{"n_kv_head": 8, "head_dim": 32, "activation": "tanh_gelu", "norm_place": "pre", "positions": "rope", "parallel_block": true, "init": "normal", "init_std_qkv": 0.0402, "init_std_o": 0.01, "init_std_down": 0.00502, "lr": 0.00964, "lr_head": 0.00613, "doc_mask": true, "steps": 6846, "dataset": "wikipedia_en"}
Each number is 128 + 32 x the weight over its row's rms, rounded and kept within 0 to 255. Layers, rows and columns count from 0. Numbers have three digits each. The size before them is the row's rms in percent of the matrix's.

# layer 3 MLP up, 1024x256, rms 0.132, rows 611-1021, columns 32-63
101:190101101121111073144067149155078108126150131215138155130109122162103171205101105145075163078161
091:181174098125100090185143084108120194075170142094173130114122143124197111130106124168155152073137
109:181112123101169121108188089113134122179162129126124121189086149116114211111067039138157090161170
101:094116105109153120167117092129126125185126090145073203098090121164080140075147119162097131112128
102:144163151093133088127100170175118085175117163139157074096147147149161144114167097186118131079101
102:110078160121119127065101158170127159175152147126089127055166080188169123069092142080098087105099
094:122151099142086080173140127097077150072104104161124058138140159091174116083152108122177107086122
103:189099116147115073139141093100110047145123134140189145032155062103153076063122113087120115168109
102:132119206169110168094078146140123098159072053105105085136043090090118134072155114157118127122112
096:083126110144101164180106113103140137110172139140101087104136070094140151149046139190119150165068
095:092083118059115120133124140125136119124120109092099193119075152095132094175097164158152122041148
098:113099147165113115143150097143085092117217117127072100158134123197134149155139213198211105140107
090:094142093097156062114157131141126164131074136137167117139154092124156107128156144090147171160124
103:061087113166182184149087081124117072155146093091136165128125151166159194151161101073123103140095
104:160137177122121152130113169143118085119137134170150149145091115107201146095116192158168089104119
093:104108143171113175138111054168088166121154188112185163124202136141144086129112153138093109086123
096:157130089163073118097138113112129167108124130105081139136133146125122177130161119117147130148117
108:101126189112113118105126134165118117215153166128195105135112159137168154099119154129183122114081
099:124135124050097114117124135138072052154100118117163139160123132096154085125073132106117199157085
103:108117131095108163174107131089166128168098111159139101080085174115174132097144120112137112126110
099:155157149109122070092108096113156161135126110125094123149176133095118108169084132159135162194183
094:128077148156051085069089130128148095143111127187124117132161158134136132158141118129107151079131
106:123123074071129140110093054139094067123161092137077091122094163146114179161091117104137103209156
105:103135157111084143142090102142072159156121161131081151153150098129109170143124116118123159105152
106:107136182127161131112161111076101092172140161168100048125103070124084126146094136105185092164146
093:147077075157107132158114127076152106159085128109125159104125183188141160150114172139111137147078
103:150149160101082118172169129107152089174102088122122162116147158125122118135139107077105106072101
106:192103105104138087172053080172171141160066121141115020189120074130170137148095100105106171097093
101:181125174157122179129109137131086131093138134156107119081136115159166214156123098167067153159159
105:147125121167123099114147119139112122134113150157114127113088123076126102123115092132196076124062
100:117177151156130109056095128127154132169151144147197154139105130111146099088095109190153142093191
097:063101147173109139129092127195123134136139075112147092130118117144110127098162151096094099188129
108:180106152092159129156118141066117062164136135107195098145124107110192126154107159103080083090127
101:141069151065101102130103107112179148123083104190124145080129139171143183154102122136062096073172
107:189127118176109167156120133173108107104115113211127097113140142062194136155146100167145152095125
102:140144118132116184081140133150134109097165086132147105120136106149122109118139140086196122119153
090:120073071123142111078112139102099153161135083142193122158151175153148126156169154078145140090082
101:119119169144136148136179159147100180038137184142084159107148111155151123087087104131103186116128
085:165065095079127146186192114142150172128133140087113093167124134190172194154165138200106110082069
101:092148148102111158126108150137086128130137116107111129127086198140198160131158127154128138065123
100:099145141112145125151155123100133128132089117143207106116103115093129150092111137135119132175137
095:161132088120124104145138134143114117150107095098118093172114112144107162135102090151120132168090
100:167145203162109143133121131109106153121199141152075108151187097166132128150086116089105113126136
103:138158079183130129146100155111125095185092111046130116149075083107143239195144096183101192165079
103:085119104150152165121089088099109126098148087133117153093157148074101090129097083122157107143149
106:138097106154130149122137129123101049105141070104097110119100123089151091130104147177061089128124
097:153088140102110080110137092157079097151121178095135108128122107133090128168136168119141164113111
105:148163171097108095121154074135104087183145120121126135125137106172188166107095129095206090166105
097:127158145152157131116130123137116078142133107217141121193126180122135156142143149073125141131142
101:141142160149155170144145093117125148083161148110181112127064083112128118068146135111030143132096
100:136100136126178139165110124200130160169138141111144068155133086180081084111141131161130100185111
103:127142113118096169171165086121125077109135117153120157106111170127148072110143201129139157116109
099:112188114082102122105133158121140065127114180094119177202089067108097156137119137173131144152131
099:084120125099145131127102138155091121149160047153152168122084099066163161140103128129118120154122
101:172131117137131074051141153107169142137107135157140075140115119113087129158149134140117082161175
104:128095174162129093093105164137081106113107113122171182112124119117118143145112144092169157134072
096:203135100189146177132169104137154153136114121113106101094101055128113135174069124078158090099171
099:152089080119142197181146120149139085147151105128181089142099145109104125135116122088130101116113
095:154105148169135159129111172104248078065096102164157178027089115102117133174129134130113090087127
101:095182193146147118173139157089130134135086144104136158088096116096145123122132141066158168111119
104:153095090154141136086067160120123147137125222129132086167116083103106124189137082147182066100087
098:113147145102151128100111217129083126058143086122097075115078130177071145118118128167152149110128
103:133181108137138090172094145141108108083059112103105163181133107117141117131125161106118068104151
099:162133077097131154084062121103111087110160129114099124213122099137107103122166182141161104140134
090:151116132152108109153099127131122183124128117113128131161078102117152130161064139086103141147102
102:088169159100136185077112068111120134132118128086089083085117101118121154157069121121132115134148
100:075080118118120085153177125158086099104101089092136153137141116081155134165144096173104096189133
101:154139128153170106131165110078113145162115135166150126129101159102109055145148100138143133086162
096:093141149155116128154150155102102080172187141134172116202107103120137101151145150128111187111089
108:165126171082112147117174126185105144111129106105103150101056156172163176156121048131158183118136
121:175159078084160119165223136161106126106104124145097160143150053117134145163115107171132179067117
088:140137099153102145163161152122146143146101123084130139152150145087124153134157114183054181126166
098:122069179177098118147136091081180167120132151120123135112158143128130114076138124112105137132079
087:109121126119117099161216097128106137106139129123123093137185114175121116172127168164091103106123
093:119101171093122148198107130136120114180124190076121194140109096084167155156149044101141138077156
098:184127113092075160139141153216110090154134136099083142159149107129166110174160123160138177113125
103:143122175099123148158118129090128056093104154133128099147113078139085137166149088196164167171102
105:194117130148132136100147123153126095167125136101159140131127088142121124118143150155112070154146
102:080139126092101203127138087122077123122096191121149106107106157186143130131114088121117099161108
101:135149163184167115132114116146115136105131136156096062094126103072129120090119166149131097156120
101:161097141146114158102081141103168099163092141147133118214103119100156173081089103073145116112123
106:151147131176113109126120148210098142098201147125096133126182112162109114119113153097061156141159
092:166138100068136031120147131100149166130140130128097148197075109113127109086115119036106172122115
105:156097112155147143093125127096125046191147168098152157125144131119125127121116127123060130169075
088:163146150062197146098121135095114120105123189158099105150113114149159128178114077128114089129107
101:203164080092150100144139088098121123091158146145136108105130137142129157108080195128104190084088
100:139056078156139163116143144097115145136133219084110116177112108153060103139167110150155116134165
104:096082098129119139150137066149159119160070059172123124080054106126117147115078175107112134213085
104:176140158115112158121153183135126093128156133100183120112190108116171154113096157125090089152118
108:103204115116102120131117117147086158084137105098141134085112138164123130125186154072147136122101
096:170150103136098102041107091173168117090097134097125144147114167116245158147126131088173143126103
106:110148111173136108112087100155110125112117110142155111130157141083048129149123133175122158113164
104:156091184185093169160154096142143098168125193113139157157092104120112146114142116124106085144155
100:190124110192105191131140196144135121127133098127121101160116086090137152107150071123076107139097
101:119075104155132137110146112092088113124109136120121200108116166158095107147157083237148156110093
102:122138130088105126129139128103129074168142168124151119124135185107129144083132090181099134129133
102:130124067150146160185139140127114130063126122059100107161159124140151122133133158107154117075114
108:087105154094097086113132112141181128088096168083151156067147151120159102146100095094115082234143
092:137106116120040110158102127125121087105163113106128110112118104128135147179143122111138089087112
092:188216195138105181147152141116129135140193056135182162103145155121150129130148103181131087113170
100:079112072135105100110152153112070114134078167065152120175095106083131134090154211147141141145133
107:111112160135121105151082089125145153172137071101144132151145106164154147130145131093104070082154
112:095166072143113130157138099055179045140124146167111113165089143137112090097121155144111185080126
105:155071177114157077145080142138107107134126072125176201085153184116143064146112128147145083060128
089:173157155093103097105087097089110110123110128132114159144146136121108099176072127153111144081121
100:146129103121186215167135133145110101166081096144074207178146177096116075149184117118096120119161
107:168139137170050149124162101188099109100098094160162139118160092142099111076163101132129138109114
100:180134111093185119174108113095148086078152131135134147130127092133113211108143094095065147202089
103:139109139166083118167154106135179142135090114123176139146089158111153156122166161126112114144151
109:128068130165149131099110132143118128112175072154120100161175129065144157123102134187155102185102
112:085110148124101172088128067147094072099149139129177165129198124141117127146174128106176185151125
104:157122099126158109191108128163180075100072060134167181159116137139167120106155167158109085124190
095:182133152070130114108143116150149093155113151119134158102152104159158104114119128164134087149168
101:164100070226152123087094152151129148058058190094089090103118083133106049156159167170109123125155
097:089131118129111152055125116124127100107122194130119138105074140119181168141162174107080121143131
102:136108152151153103116164089101111109154174097101072111138093167107102131155164124159168131187074
101:115143120102147150127131123118143097130112115091159099066133092102117126181138160107077137199145
102:161148093113115120081174067178129193115075115129105070113127103092151135162121158104144125106096
097:096184165128141175103089108127163065114180147102122057096140090130148109141134078101198167137144
091:167154172170188130148110132097081153069138153151143177131112143101104181074160121148121129149144
103:132157153127089131149126154108144128114066119097119138128121134120110118106125087087139085110120
103:139176124162122112202118117125117124105130192150163095159114155127100138149157129197121163126096
105:087142146122140114143181132154158126047110119087117142137119062132141127084158100184067151102111
102:100134093116159205114124106160136131108081133152137084101155077123118148153202091128055094073144
100:133124174151120142112088131154101123041088153104124085143090157113098181119093130162132126151077
107:086181084138144186143112108099156149122072130086094132110138162137144124121144108115090144103095
108:158074156159116136117120104168124067104118109077112076149077154108162147132118119154137091160144
094:122121152107150122104115159118142086120132147137119103134141123094161115119191092121087186130118
099:144091142120113112131150080136134176187086092189179069119126118162134162099114126130179137110090
090:169145069145140138152152188130130135139148136170111083151109153157121100161172064100075109133133
102:162181179114112134164136109150123151103082114090130127142104151110124112149104106149178123187148
103:062098125144132086152138116141103093129064137096098135143168131110156081153158047148081115182138
101:155139136090122178114197067101125151104111154137116123218155141106121131151160160118071124128127
101:090095119123140156162153118083126121169127171118118114090136144184087100083157118181128088212131
099:085160185142146126114127149134121191098124118096125141095113103116102082164120140112123157095133
103:066106150150119141138154166152125076134103097185088114183100142156120149118123146120144163178166
096:081143087142055029146128129104109079100019121117092113145204066154146128133102169138156152152069
102:150127178102109126116085169166047087115130128161146062125098126131154153130111100034123093157095
095:144114130177154138119177104112114204090069124076084118149171130131110144143159090158156206133102
096:139166111109146090112141151117170047108133094100073104161126136135085086140175166129168131179132
095:139131134100178139117158124131117048138088113096156098110174132059099180137144184160125044179138
103:094136148103190145102138098130106182176140114148154125146083108124092135123151107099109098098135
100:104137082098113150146111109175127144144135110118159172120158139125172088149106093149138105142161
097:128136129052115112145136100134191087111177113077221155115158128189111064179123078102130105133096
102:124144120152132146086163129112100176112081177108130136100109135140183139081143141098125160138063
110:103095116084162102124126114148171128121157120121105084138112142113140159201151102171095158125110
103:131128103122099101155121114179113100152129149143111144110188116145135155167112111132138151119121
088:114072082118140149109133143148121107102171154117116139057087136104132120201095125151211116166137
100:105142147147182183148121146089120131076112128109152136138111113203134126108093104120120126132128
101:111092137152196078175151090203079159090164080063084147163122177142123123134091121117151064195098
107:166147126109118133126125080086085159188174130126069127129093098123142122161122164149148141137145
114:170105181163129094105060047120115149156138080107146150165149144170175135102088160131110112043163
106:111106170141129140141154107183114058123140154099123170158091107155105085192125097074133133091148
092:120081126136140133112150164112133148128127126143122068166140167138152134138095071108121090160209
103:126070135180056091079095097084178116164145108133104104125083112146143138142160170099145108161078
105:086214120084118191128131091158096148139068159148106179074089169136123148094148097117134131109133
099:164090145144132131163132101162133129092101150068067091132156112111095160130167091111151141117169
103:139117208180109089213127133128128087089113140157130131097119107193178126071119144114157140105090
095:128107088103102150121090103141089097118139151131148156122109124123111092123160141149165153123082
102:151148136093112114150150126120126141168136087110133132073104132066213137129106135154110132096139
101:094106168176139139227172138118098183132157154110182126090090039203157119101123109120132109144114
096:079137120171100161135123129107104141145110142154128140100182205169103144137135090123093113142137
095:144112131144122115068103136069142116111101124138136126222145142141161128183147079111100182095129
089:136118192156129090110087090048155076132183163108148162112139103076171116159235117174068164090067
100:185156110151134154121203090061157037130149103098157167122136107140160148127137102119163089171119
099:103150164125100104117124137137095163134127133105068137144113109172142133161092142096130177116159
096:142124108138133114101160047103119146085129171083084048207130134049131145115127113152155137107150
095:173100171081179134055155090126083126100096119133159159177115105121165111109136113139106109212137
084:046099148106145128077126118126136050125122113124157109141115147079146093158092183047148125139146
100:188098165123151103127129144128083144119111156133075041121115157146152159124134140108123105151134
106:168123160177070136158137088091128122130145144162122093135124136214193071131121092101149096145049
102:135091126100124174093166121081137131115085178150119126072123095161202109153146113131104133101149
089:150146176122158143096099128146147109136082082129153144134186135099103131133103088097143136108069
096:044088157160150110092139160094115172072163177070142135129127110159126156166206108126165126164122
100:153146116133094090101138131145134177184128124137122103214154095143123126157107088116083098096166
103:132080107161160086162146164143091104126183126135120145145106099130063140122134119107122077137111
096:132112137100113155111086102163200100073163162081122146101073099088149095146104091089158124122147
104:110139152192181133157098109142129162144154130097144056088124092115151090166142152163084144118122
096:106173090110150168052127104142112131099105089053125146167167086189121054145142092131155158099105
096:151071107147163112111089118113167104134163132067103077112126071155081112120133195048117173103110
135:154174106048127165181186109138051093124113141160110134085183054118184115121129130111088100102102
102:089102064063102123122146117190206088110146095106182064168078091109185113084162144152135092121081
095:166143116160150111130107112129175120170117109119145144136107068144090149160119136097161090136149
097:078101134084129200183149066113106141127147152103077083119139097130204136146097193110130115135133
098:154145108144126144127175117125162126080125083094130122128178126159087081099077108117136120126112
098:162100098148104081166124092146162174157160059131146039064093124147140133165085083104123138088126
111:145117170079158106150123130123153112118107142165157139160127141132122089129095151111113181124124
094:104106124163074150113091072109138164118168128120125062084112110130135122156143070107094115132157
100:161090172106172163167135070112126107148152074130123176063155113146184102143156073135122120086113
102:103135164114159136118116127102139150142156111130124086173145136043159164129100060131120124167138
108:125128155155106169101108110114159115157107163174152127227165105169131110176139169207182087109112
107:128114144113130128105135137137159113195178180118115178142132143146058111155146092104061113117186
102:160155183131160120141099086178112144135111160140145068159191131114135088106057120139163135123116
109:097139082152104084138198084138191101106127101118140225139129152134151149139137127075122109127141
102:172148138108096156174110106159133176135143176117164068106070087091156125096063174125126154126112
089:134113107180153123147125111167133064137108058099176115049122115186121147163144150117094075205122
099:113121160165116123114108146130109137140148136150133122150125169132196061083083134100137067085168
103:128116092089146148098084118154098143092153162161208139158130111180108086117109091121143108111196
100:096208141083153115151123115118133154158105154114113152136148151158172173149131155146120135131133
106:129127080115158125214150067104111095096126195141150130106057146170086112155112120128136156098114
105:103106115048109107077143114107158166117124164149122125127072103162102129103142148131109140126095
105:090094116154089119145152090182132146082141139115117112121198086201173137079087142116094122080121
101:141134193143184192064173123081115141120179176135163070088154095104163167143165103173109099170113
110:152161131109117162126099144121088146112113105098129092119123108215168141102144116157165109137114
103:169103149173090115104141132138075106136111115119101110131179125097168149137096099134133112119148
105:088055167096128164202184045080146117146148129130091116146066175158071114134160151109113137136144
093:125103130129152109102135106092123113054135106173110157074087145085176113141129151130144160130124
103:116170153114198142117165137078106095114137174152148094135137117091100123142133160134109101141146
090:082140123115140155157088142108112185069145121086106183133198074132166155143142166095130132101105
099:128124149158140164096183095083085148135082094123173083188125134089107126166054142137153154139135
102:092067111111174072182127112145140081127150122101090141104153135161137062185122102084112096098147
097:150156155130086173135119125114169085135094156109121105143157143131080075177161080128137148129162
102:114154110186117158139130103123170106130154111136179078128139176151077164124133115135118108156094
093:109107068081128152109141172123158092125157093110165158150127149135182174138088164119085121094174
091:152122146103157086104215098158098125128125105100089130131156175132167174122152157140075140109129
100:150127133117075177169147183156123094165153173116128101184138178102080178087079153176079128155127
105:169086107143219099086125106121149103102127143139158069105061096103153120129126140162129135170181
098:157172093143125127130171111110128093115140156172093119161131139139195107091095135128142141116162
111:083100171176137144129125157140091128145114103097079085179140144146133104185099194094130148183140
098:099114135104151045103067098133149127156107156118161096168174149138163099168155124161132153121148
098:198092119118088128116139156116164111107123122053134117115096122138086133127131178095113159160148
103:120144087100127082112164128070113133151101200116138108172151149133171190118151123171083153144184
088:050137114100168130110176080135091148173143083166102182109130082106133135167150100128080136116132
105:167114131174131107144099135113134157097130187109130148150101106086173172144090143195114125116143
090:120123139045106117142124147143127073062111088172156139094142135124143141121096122070155116142103
100:194144119105148122125087091137091152106112149150121041154137090127133074138084142157124087116090
090:117187084099054103153093111100113146066141128106154170145167082123175136080145157117134130164117
096:139147115106182167084179128154090118148112117095084149084150143135143140142110205108128103175108
097:102156127187119162182165073143100140200115087112073114164076115078131112161106116133122121111112
093:093156184172074128154128127135152112179079068056128108087120132156094120093099210120107175103167
097:111127103080126126120132190105072090125122138138149186120097153143109114093131089169150182059185
100:118133187092183087131140142140165149134144150136188157101056117125076155086128081108108116119156
099:111087034148092172103120116130089044099177135182137162071095123157137113148133121121134103163129
094:112079147107123181078166128092137119075101134136147168120133095153078151147164142099117116112154
097:122170168156193077126119093109140129084161153126171143120105141128109144162153101063207109147149
097:173115178118140114178148111132134114117129133125125135108106190140166118150121094163147155118088
100:108140112171062112133140094172110124108101129112157115081133144141164184175164210145165130100173
097:089143142135255141088130070142091090156096094193124077130103062118130096127132135076131150123120
107:129084185120064152179159090092135054180146181136170102161157074138119157088128184156113160127136
094:112134145115144180116141114173122101148114137100160060183156139129175134145074145167150144089100
092:132128116078141137151114119096114094120138143125089100121155154138118149121163112118112131147141
103:112104136118148133117184124144136085127105132097124125147079153142097169099173185100140126159086
081:089131176146164119108093136125097157125132145165126112129103111132187134175132117160133118124154
099:160115160230142148193129151091072168113145142144114084165092168114169111070157096109131127160149
106:160128082062059113169126113161118119075129121109062104174101127101170156150163171105127157154079
098:101116123150122106128127154097142116130204143164116151150090103161126091134175135128098112197118
091:139118107142102155127102127141146087174123131086113140084073142130133118117093130104084129090126
103:060167131106131177107132076200116069123114155151124141144118123155146091162115141094183101139116
097:103147145071164069133136135105159078138041107163128112075141111150126107110117113120126172101119
096:126149104132105126136084182086110172149115120138129150159151127126129081166176196100117119138160
094:173161099104123094121094140124125105120131069082117158156162084091162145153123154148175083161069
098:198165154103133104126089088139138057132156118138117061129167087176129153188130140110152112127071
107:125152141159109119084089145137192068133082173100121158114158104123211065102118113119161169147185
104:121112130179127086176209132088097065119177074120089091046121129150146163141159157136106158110189
103:155153051142103088142135109167146116097117038099119130130108113147120111154096172118175102148131
101:071100115137066102110138163145135167121094056095096129135071088151090117090135108114109092089100
101:144057160058101154158129065125148118081142119123148118074138111141133107112072151133113154087112
098:208173153124147138171085118124141098141074156154135140126149090169147145195109104142186148111091
103:128125184108147132110111099089097134138076049133166128136152103099147207166142151132152087122242
106:135174186150125150141100123187129143127067107102090145138113094163071077186122134144109111075100
098:115099144114156109165181128077128154171115079114162135124154188092164126134124135100119159136099
098:087175110145129154115108102177131158122136113147096163092095130098115102119201140128125186096163
100:125122064151130157146163134099085105160108182110160126144137124145158074107178120113156163159130
096:125125122114083185107131105154169105180157182140154186167126104177155107132148071136144130122094
098:123084084134127143089199097124056087108134105133133096091163133118110051112120190107164115127198
094:152161091153111208144132132168148163127121101109165099178153171163158147161148139116144127072157
091:133141136145106107112103114125142109112082157117136163070149108053144085195134077077130128157073
104:163101175140155099151158100176153112054144151110156141212098097121136072121192089123132084154100
098:103108127113167079103128090108124109147113135130136139129135081105141140139119163130126114122093
113:166205088117174165126094144120071103076109147133177136137125144192164135112133097139120152178120
113:124121156117118113199114160171095127121093158146137143147130152102147136095112092098112109115187
101:080196152122108076146107113123091102186084142116131098144139166093164083185200111087115106112081
104:082097081169100101134103088079139150204051115092159097121139154098174154156172111116170095135118
094:144137073111117115112138078154145129093154133060089081188149118144132079121214133116128138149154
095:126114153112119117118118118126120102126153173151137131139174103136166117156085128171155128136096
103:130116141124131068129143126130184141152151130162119126167180150115099075172112154051114136126134
095:113136103107044136164157156109105104142088065096096147098137129118108089125135125144130082083122
102:145141136127183105110171091069100088145170122115099034117077158131105138101110072155154130199114
102:176096182144193097186119108123170116140161136149132104098161160180142142085110132133129136111095
103:116133146110140159130127134098117077163128090147071134139155079161118167207100131136112176183165
095:069116156095162162128079131139114175120123139108140188118177133146208166100119145178079183117107
099:090102124099179144108158195106160073122130123155125152089056098131173162084125154098135163162079
104:099119142186108132162112137199149095112128156122093093091129089171093102192076117137096129115109
101:133074131163185128143132174143079129085138108134103165100096104192108163136118135122075098132065
104:124212126147149113087157152138084166119154080072104098124141078166186112098128092129147133093118
099:131110134101157139176161081110151114145121131099111055130144169173114133092172161126062127109119
099:138124140098066145156136120090087135130124123137131141170103114136118107159179143110163109125108
103:148174156163146152133148126144105137135134127078136208152089098139162109140099125048189082117057
112:056166086137090119096122082170113121088121131135136155135096154112132217107176126147142147126068
103:116128103125074170120099078135105156129131074169104133156084148152117105132140184129127038161099
090:112107086115129198109156133168154116177103079201182134089117117136093112092135071144091108066139
095:129118102199106145129111155216141121121105086151163148128157062077145140104179109059094146119131
103:133165167173133117111137138127076102132110119070112103131146162067124121164147035071074186148119
104:094160085147118132109148152130113083138131102107080134095142117125141156133176101112122121094172
101:078128080119097076109110096135131123092211057095126130132130116131079167148141129124209132134136
094:128179142160094089117089183151137098110149177097129089102129110183128102135165169106137121129117
102:133172124128082100135119084157129074058075185071129111153140127158145139148179111116106154129114
092:125066071126104094108124101141121103148114150101136103123106134125133109103111135146126089094135
100:158146153105104087147143202100107100143122186146183127123157102093165135125052125142133197131126
096:121101104138168126137124122106095135117148138138185069143117117189096114160114114150124128100127
101:111170182150129135107070107108091124128085134180131161116163106111058114118142166137061142151170
102:167129176132223112119084113152064135070153144093109116171130106153118153172157120198150163122093
107:106146150116140168134157134111134119140133097102126151149072070171117175116147137125170115090157
102:100129131168160075145150105111098139201138075127121127149124116163028149085105146092074113149091
100:151117103099102135158111159162093148110103150125123109174110126162118115148127168122183142113100
098:154192165112134105074155155140117150095136166160148119186125069127115129103156117129086128121132
097:145089198087101096150131171173154120146161134088149106129048069105112139163174133124159133121130
100:113158154188081134098172141143170075113196073113081111036109155137114133126150138102139115106094
099:138118144154081144115133170059102120055115189087084095144052121138084171107138169088168107125100
104:136138174112193117212123056106111118124104144161109097093141099118131127190112112155172142123097
094:096096096078160144096175156093059154167094133126087105130176103135152138089109127131077142068136
094:151113074087166121144171145110087108147154065080146105100118139153128158107150168122104120095096
103:107093060154128097136133129077109162160115128149070063098172116145190099088095143163118116129132
104:133110120144157106222118154198113175152106110104116128148123095121122090154111074125103139114121
108:141125170133111128142133127116131108120092142140135135111087105135190138166149131116155097184121
094:099123120142193050150126148126173184096129119163156103174127166131108121108149183104140195143106
103:158106105095161114135134107135114142070052104138093106131106113150108161112151143132156082106112
100:117106132157078122102094170092149124138141170176161149169135128132108146079114143121065075156112
102:130123127151131181133068083134125077151101134191156086166178104114119134111150162086101192173138
103:078126142111111135116076129096191091177088097130105090130140103141132087138121046152109157168123
099:157182118113122126114178125125165143119133121158135127082144163190178166166121105156137164121121
096:099125082143178163141122101159102139104185070150115137114111113134141126088174103159112091168087
096:154146108143176138180103092143111102112152124149135110145141127131091131110120155168171112145128
101:211110103096132093119143132184103064129097133103137130166170119121146099125099090157118147125120
096:105125136160177143153095104201132123146120120117167165141082128086157131061121193075108133112142
098:114101150144129149121092062201082130141170119086192118195113062103126138083099150137108195139160
098:180076082164127150087089080166079121178152129073070088180115131143127145180115139171097138161171
098:130056119135088132133105110179111137068113099164175109119124058174188146164096114154112074133071
099:149166153102133100122073082133112115176094124149189162219097127103114121171150148108053122132070
099:121155173207150091125145138147156097135163120180141151106122111122097187115121156130136157124077
081:098184143144117129147131129122145153152116202115147095088115111096177066103121073165202093054078
102:136112152101085129125129131131126153104132106081030093190114143142167158133078103183132120155108
099:115130173172117125147165096130083140098134117093069147107173149164113088122121124163162064126149
110:130163101180169120146195041145070129127095176121097160149130058072196126074143172130101094103122
109:089130109130119153135153101126106131143125090170116090116125089064112183086122108114102120214169
091:204083103131117091097120171046102151122125095145136169135134158114151128172161107121057190199109
098:176144116119169114173125143142109066169093096153117183078149140126120135085116121133108103159167
098:152095140148159105140124137092138134092107178115103117116099146157206163088200140142117169076142
095:111114120068117128134124118187108129124151175104112106113185076136179094092139157137149154145175
101:135100165083119101113120091168107135140162124161178114139152121162149149127158148150082108146111
097:095124172202110081183174106157130119180117134110132106133145085136108109135133140149098121133137
106:132191151144109053148123143144161189157077134154165089121067133130196106122103124096140146123119
094:115112136147074098190155135151110151145094134156080141150135108103181132134147093158096117131123
102:088159148156160120048187149113109105176132098123179146099143161103201150199149158090193112133129
104:107100133141132145120095123082129105115154122147132163145095098161104108171123113073081086116149
089:098163078132134155107157173110100093104139084110153121106147065180065106091136087114154121130125
106:126144187130131142175063077086087169146095100071080087134145111171162114106122166129114106085133
104:176107151149090121154128144106146124127115107116112142107092117129137175143082161096104043160088
109:125145170136125126143113123169143081132106121144109138088077133139139109097188209078078109132160
108:068158172143127153152065124202169133173088108108178116148147121211144141105105137148153097139095
101:153077132139176131152119098147150099156158113197085091173125114086115128137147134121124116061137
106:183152150133122129136120146125106128147162099163123116158062206142171114119169123172140107206134
090:052113148165145106149183065128142181122127123174196125131158079133118141153119151106096083150198
088:204142149102078150130206101109112155057127106108128123137061076139167087070126182158121143135102
101:147135167100116104149093096149147113155109127136108123138100131160143120163094181115109103156133
097:100147174137126144138095120095105102161168158159109134143176098185149122128124102164127141100135
105:108119184141156164160037089111108107138090159112145127090106139168101106158100092135110125119125
097:204065159145054118145156124137121087128095115140142157079043094126084101175148112115117128160169
093:122102128112113153153140133101127170117108115128050092182121232155183130171016162142070152171068
108:108080104137124102118153133153140143138066136106179097136045122142161092122154178098122139095113
098:101093087162125132148132144121117107149167150156164078105088148122153171138124154117140141151123
097:163129175132121105185074119112158087080137096132149097133069084130136138108075139137146131120134
097:154135123086100047142135123142119130092138098193129164112108122101108122134134121118076143145172
102:126140132111130150127151131144143100127118110083162122126133105101124182113144142127131133113096
101:114129141185097119134099143137135152133189120146096108135150157121147122097130072168119112120101
108:143087131140147151140144121129078058090149157084150150104111148130089092143102153093110101138074
094:098142124125117184170181159088139163120138091115084114210149092153145124118176137117167093099112
101:123171069115128124138124130131122152108087115184153159121189092153136165145156154137149113152141
094:122165148159097160090093087120109110134132170158109098082118134086150127114156140165135114134067
098:132085137077127117168126174110097094156126110173079109162128108114122139138133141103078139081154
099:139120071145107069110166084179105112154100144163115125160146106072166116143161129129144153148077
102:064093143135097118111180139137168152116103124142140105166120048136175118189179153050142110105085
094:101148145154196144137110120091130166112106128149105131089165121098132158152100109166098146136086
115:147063118089120064155132115138123120112107090115176131182155196118133140161162098142090173095102
101:205110142101124099137141124092136167135108153145170089142079162127106154162190116206141102150149
099:144103092160110138160233100158160110148115097201086114155135079100135050150070167124147139090132
089:102113097141131117128174133122086113138177092127156172110091125163136155140165152145125173156103
090:134178132090120097091112108128167149138105187143114146131082097127095083165159158132162119150110
101:150126116130105128113114101092132131127110069104140129120143154135127121105070130109123107118043
104:134192117098092082125063156123129075155079141125124212167173147071123045055050127106150080165093
102:109131097182134103159070093108141113132132061092166172123135101137128157143102131075153129084117
109:134084130139125133193179049131105099107140092140139083133059170133106106125106133160105157148116
107:122103146134107121179136098119083121070145158089088133084119096185096116118084097104083140084143
103:167131075137185098129135105133161126112135147164121122128102092204127091169097093101115142211109
096:127107074094116109090110153113110167113123127083215137149088129155124155173122065076090097100116
099:124097161088128155111113050092114169173090105167163147152144105119137177172147139115166157128092
100:114112130132122181122153125103147150132128148110114139149185090135155114122207151094144146058108
108:135081100082147128132129149102167161114124052054136152093132119106123155153105121182155074156190
097:088120079137097128080106076131134146188129097133117112136090147127122177115161190100110161151106
104:123092153163192097125115103130118070166192179136123134147113146147125126171177154191164127118106
094:142091057054085106123139160090156100080116164061117093118105141160103105088129131180107053170119
095:178099159106144163038169143183060131094158131150117131151098148186123158076128073168110114164201
095:140146109103163103169112118124153181072119142099107155120096107056164102134154137183112138155102
103:085117080088144122183131119117116180109125122089082099170141181159095179137139140106168145148116
097:128116107123212146148177076121100149138138155111159083094057166156056145104178169143178178138098
105:123116159159127182079128070104123145150114102112126086101103077141127173160139137145149150148155
105:090136112184130093114118170149117126149121119134143176174115129132075136161112168151125097156097
097:174134073164068102077121194144143132089084094134105095073156070117104159143106135200089097107184
098:136104168145133136127153168106134106094150156115177093167168127120095164139127107154096124132140
104:127048078195093152117105148126126047113136167163115158127187143093196159126073141101100120158167
096:099162139119100089130129157081175157161113140098146136164081130136106084139134073087157152150102
108:134139138101148104152121130133104146110155153123078134164108071151142176152081102079093095200117
101:147115119152109100170130110128155086138180111091153181120138099168165110117119143134183148159123
089:188081086114158133142149102151090087097156112153129103148179155116167103163153193152110085099131
104:171083101140121145124137113019164073141144085076175166161100084082149128118095143138134127154096
096:109154153066163175164101079097085098153144180154135099136160108115102245124107081155126150101147
098:179137110156073134121106106124120094104133095062120127085147086156180163106122186125107131170128
118:119122139123130134101131161134097095116109157106117159170130142167137116122090123099088117166197
092:167141099045095107155083130160185118140100116119105104127141154101145031175165104065133116066138
102:202174127068137149120128136063126177159132143144121084120140106117168103172178162097090106060137
095:102144113171092156138124122178170142121144141166085073070157075124143108151177175067101085067130